Part of a small language model's weights: untied embeddings.
Each number is 200 + 40 x the weight over its row's rms, rounded and kept within 0 to 999. Layers, rows and columns count from 0. The size before them is the row's rms in percent of the matrix's.

# layer 4 MLP gate, 1024x384, rms 0.224, rows 246-260, columns 288-383
102,216,187,208,282,184,194,203,193,173,158,180,187,239,213,213,255,206,178,160,165,179,144,222,157,184,174,216,217,245,176,192,183,236,182,208,202,238,193,196,155,242,239,222,191,234,173,189,256,210,254,201,221,225,241,152,215,221,270,135,146,204,133,165,241,217,212,194,225,251,237,137,217,266,133,134,197,197,232,183,195,214,228,221,116,224,201,190,173,157,184,202,284,207,200,268,276
096,217,145,214,226,135,207,151,259,236,239,155,200,146,219,281,232,133,196,235,223,217,222,150,220,231,162,186,191,239,221,221,165,211,174,217,216,235,153,205,181,256,215,274,220,223,255,172,182,165,193,207,199,213,163,187,193,228,225,221,205,163,190,156,291,268,219,290,186,213,163,114,245,177,222,203,169,172,241,243,135,196,234,139,247,165,168,192,152,185,236,307,218,202,175,203,251
105,229,198,145,150,211,191,232,104,243,200,226,197,160,170,183,236,167,195,166,148,120,185,206,193,181,160,159,198,191,232,143,203,132,173,210,176,215,272,196,284,234,215,210,225,239,170,118,208,236,148,241,172,148,196,251,192,177,272,222,256,224,245,212,228,148,185,201,146,234,145,269,132,237,250,241,183,225,182,182,176,182,143,211,271,164,203,210,117,193,206,253,175,220,211,153,195
100,228,171,237,220,213,186,244,192,136,182,138,215,219,226,224,222,123,205,290,170,228,200,181,169,159,239,135,212,222,219,221,246,200,128,199,150,197,187,171,176,217,181,225,228,167,150,152,237,249,136,215,219,209,154,209,164,219,248,233,169,218,295,219,240,246,244,164,196,236,153,237,232,239,160,210,199,218,274,179,171,141,93,225,244,211,218,269,125,190,194,179,174,219,216,221,271
105,177,212,232,136,234,222,223,142,221,192,282,195,129,169,210,175,266,226,217,230,231,181,242,183,131,169,233,198,269,204,136,210,196,164,194,220,161,158,200,249,183,246,187,234,151,250,181,235,162,248,171,174,214,228,190,263,198,223,146,215,179,194,219,222,212,207,239,144,192,146,218,241,179,158,234,229,221,297,242,184,247,162,111,217,183,252,122,182,217,185,295,127,184,323,174,193
101,176,189,230,226,124,197,245,180,194,255,175,218,171,154,254,126,170,200,181,213,215,153,265,176,123,231,121,184,161,231,256,257,228,182,182,168,246,200,241,177,141,239,263,199,253,115,245,239,261,214,176,208,151,224,208,212,130,207,240,208,232,174,251,237,234,181,211,165,179,244,283,183,159,197,183,205,206,193,177,296,179,255,136,193,183,216,181,211,230,204,210,217,249,224,231,201
095,236,161,219,191,203,249,233,151,205,211,259,211,129,178,276,177,152,168,173,178,198,156,164,223,201,184,221,199,211,214,240,132,216,261,229,159,191,241,172,270,225,252,212,234,205,205,178,165,199,222,193,206,154,221,221,253,120,193,214,184,114,183,161,235,240,195,191,180,161,187,214,206,214,186,247,183,228,197,149,249,190,165,206,219,188,155,258,182,142,251,260,215,204,229,245,291
103,297,156,224,130,132,240,184,176,237,221,230,271,208,219,206,200,207,189,182,161,211,214,233,204,196,197,198,200,225,163,241,215,190,206,242,119,188,147,186,205,156,200,161,233,203,106,163,199,237,210,233,173,234,170,174,165,145,262,161,261,159,189,196,294,282,242,246,173,228,205,189,206,171,255,218,219,182,226,146,176,167,231,217,219,298,216,239,230,205,212,174,193,150,256,241,179
101,167,234,268,184,223,192,298,177,241,148,187,213,161,182,275,226,207,219,209,219,202,204,181,278,173,178,163,213,167,267,141,223,202,204,199,203,189,104,251,266,324,157,201,187,108,208,283,197,238,213,229,284,213,209,175,181,242,200,158,171,214,175,195,206,196,212,226,260,135,242,142,250,222,199,196,280,201,239,191,197,209,192,215,238,236,97,213,208,115,193,151,188,184,197,197,171
099,202,200,184,266,214,202,182,113,197,207,158,208,211,191,124,233,207,174,176,183,196,181,149,233,225,223,264,178,135,75,257,224,178,135,184,194,218,150,186,178,181,226,223,194,227,172,187,228,203,192,286,170,244,169,186,247,157,258,124,184,231,165,234,167,160,182,232,198,93,178,151,166,205,236,166,242,181,182,239,215,155,179,192,160,290,224,188,156,207,282,175,248,264,246,266,235
094,163,181,188,125,157,197,135,156,175,328,226,213,147,259,178,129,246,252,198,223,158,135,189,248,191,172,287,211,183,217,182,209,214,208,278,201,233,281,269,206,214,210,170,181,196,258,172,199,199,192,269,194,220,217,292,180,157,140,195,173,201,183,235,206,204,214,238,174,195,257,211,165,149,122,174,234,281,186,259,224,277,114,150,239,235,192,171,133,252,172,196,266,198,245,287,210
099,168,162,217,145,271,232,267,203,117,230,179,226,229,260,227,244,218,246,237,217,173,281,202,151,202,180,199,212,153,161,198,196,195,187,192,151,214,171,177,268,219,181,225,214,165,171,71,159,186,194,126,189,264,161,196,131,197,183,218,205,133,207,149,227,218,156,183,164,201,172,170,234,179,146,248,220,248,263,140,170,240,170,171,229,173,234,269,232,187,243,140,178,221,231,189,239
095,158,115,203,152,268,186,184,219,205,243,239,230,250,216,160,245,260,208,226,173,158,224,194,207,247,135,203,232,175,185,176,131,221,176,232,218,152,215,237,223,206,193,93,201,181,208,194,247,192,236,193,255,237,194,332,235,222,214,147,124,228,156,152,247,179,191,196,202,210,183,224,172,177,238,200,142,214,214,167,237,227,147,211,234,185,209,201,232,239,213,166,174,210,263,165,251
104,163,206,244,230,201,161,136,208,176,260,237,195,180,164,250,157,180,247,171,140,208,182,157,169,221,275,198,213,96,171,273,231,204,179,157,206,222,190,172,184,183,166,177,336,214,209,249,142,244,207,243,228,248,124,234,151,216,209,128,110,203,189,269,215,221,202,158,242,270,199,166,171,211,170,195,139,198,159,195,222,195,180,190,225,214,236,199,152,158,215,158,172,177,170,235,141
100,220,208,232,262,149,209,182,209,165,223,249,200,168,227,203,220,210,207,188,226,180,239,235,134,162,196,225,174,166,204,279,211,180,152,285,169,139,138,120,209,198,238,227,149,245,90,118,233,150,199,171,211,241,176,111,170,254,147,180,224,190,228,237,254,194,203,213,172,227,179,151,186,236,206,168,116,206,202,169,152,186,206,182,207,207,230,236,176,202,258,224,226,203,227,221,202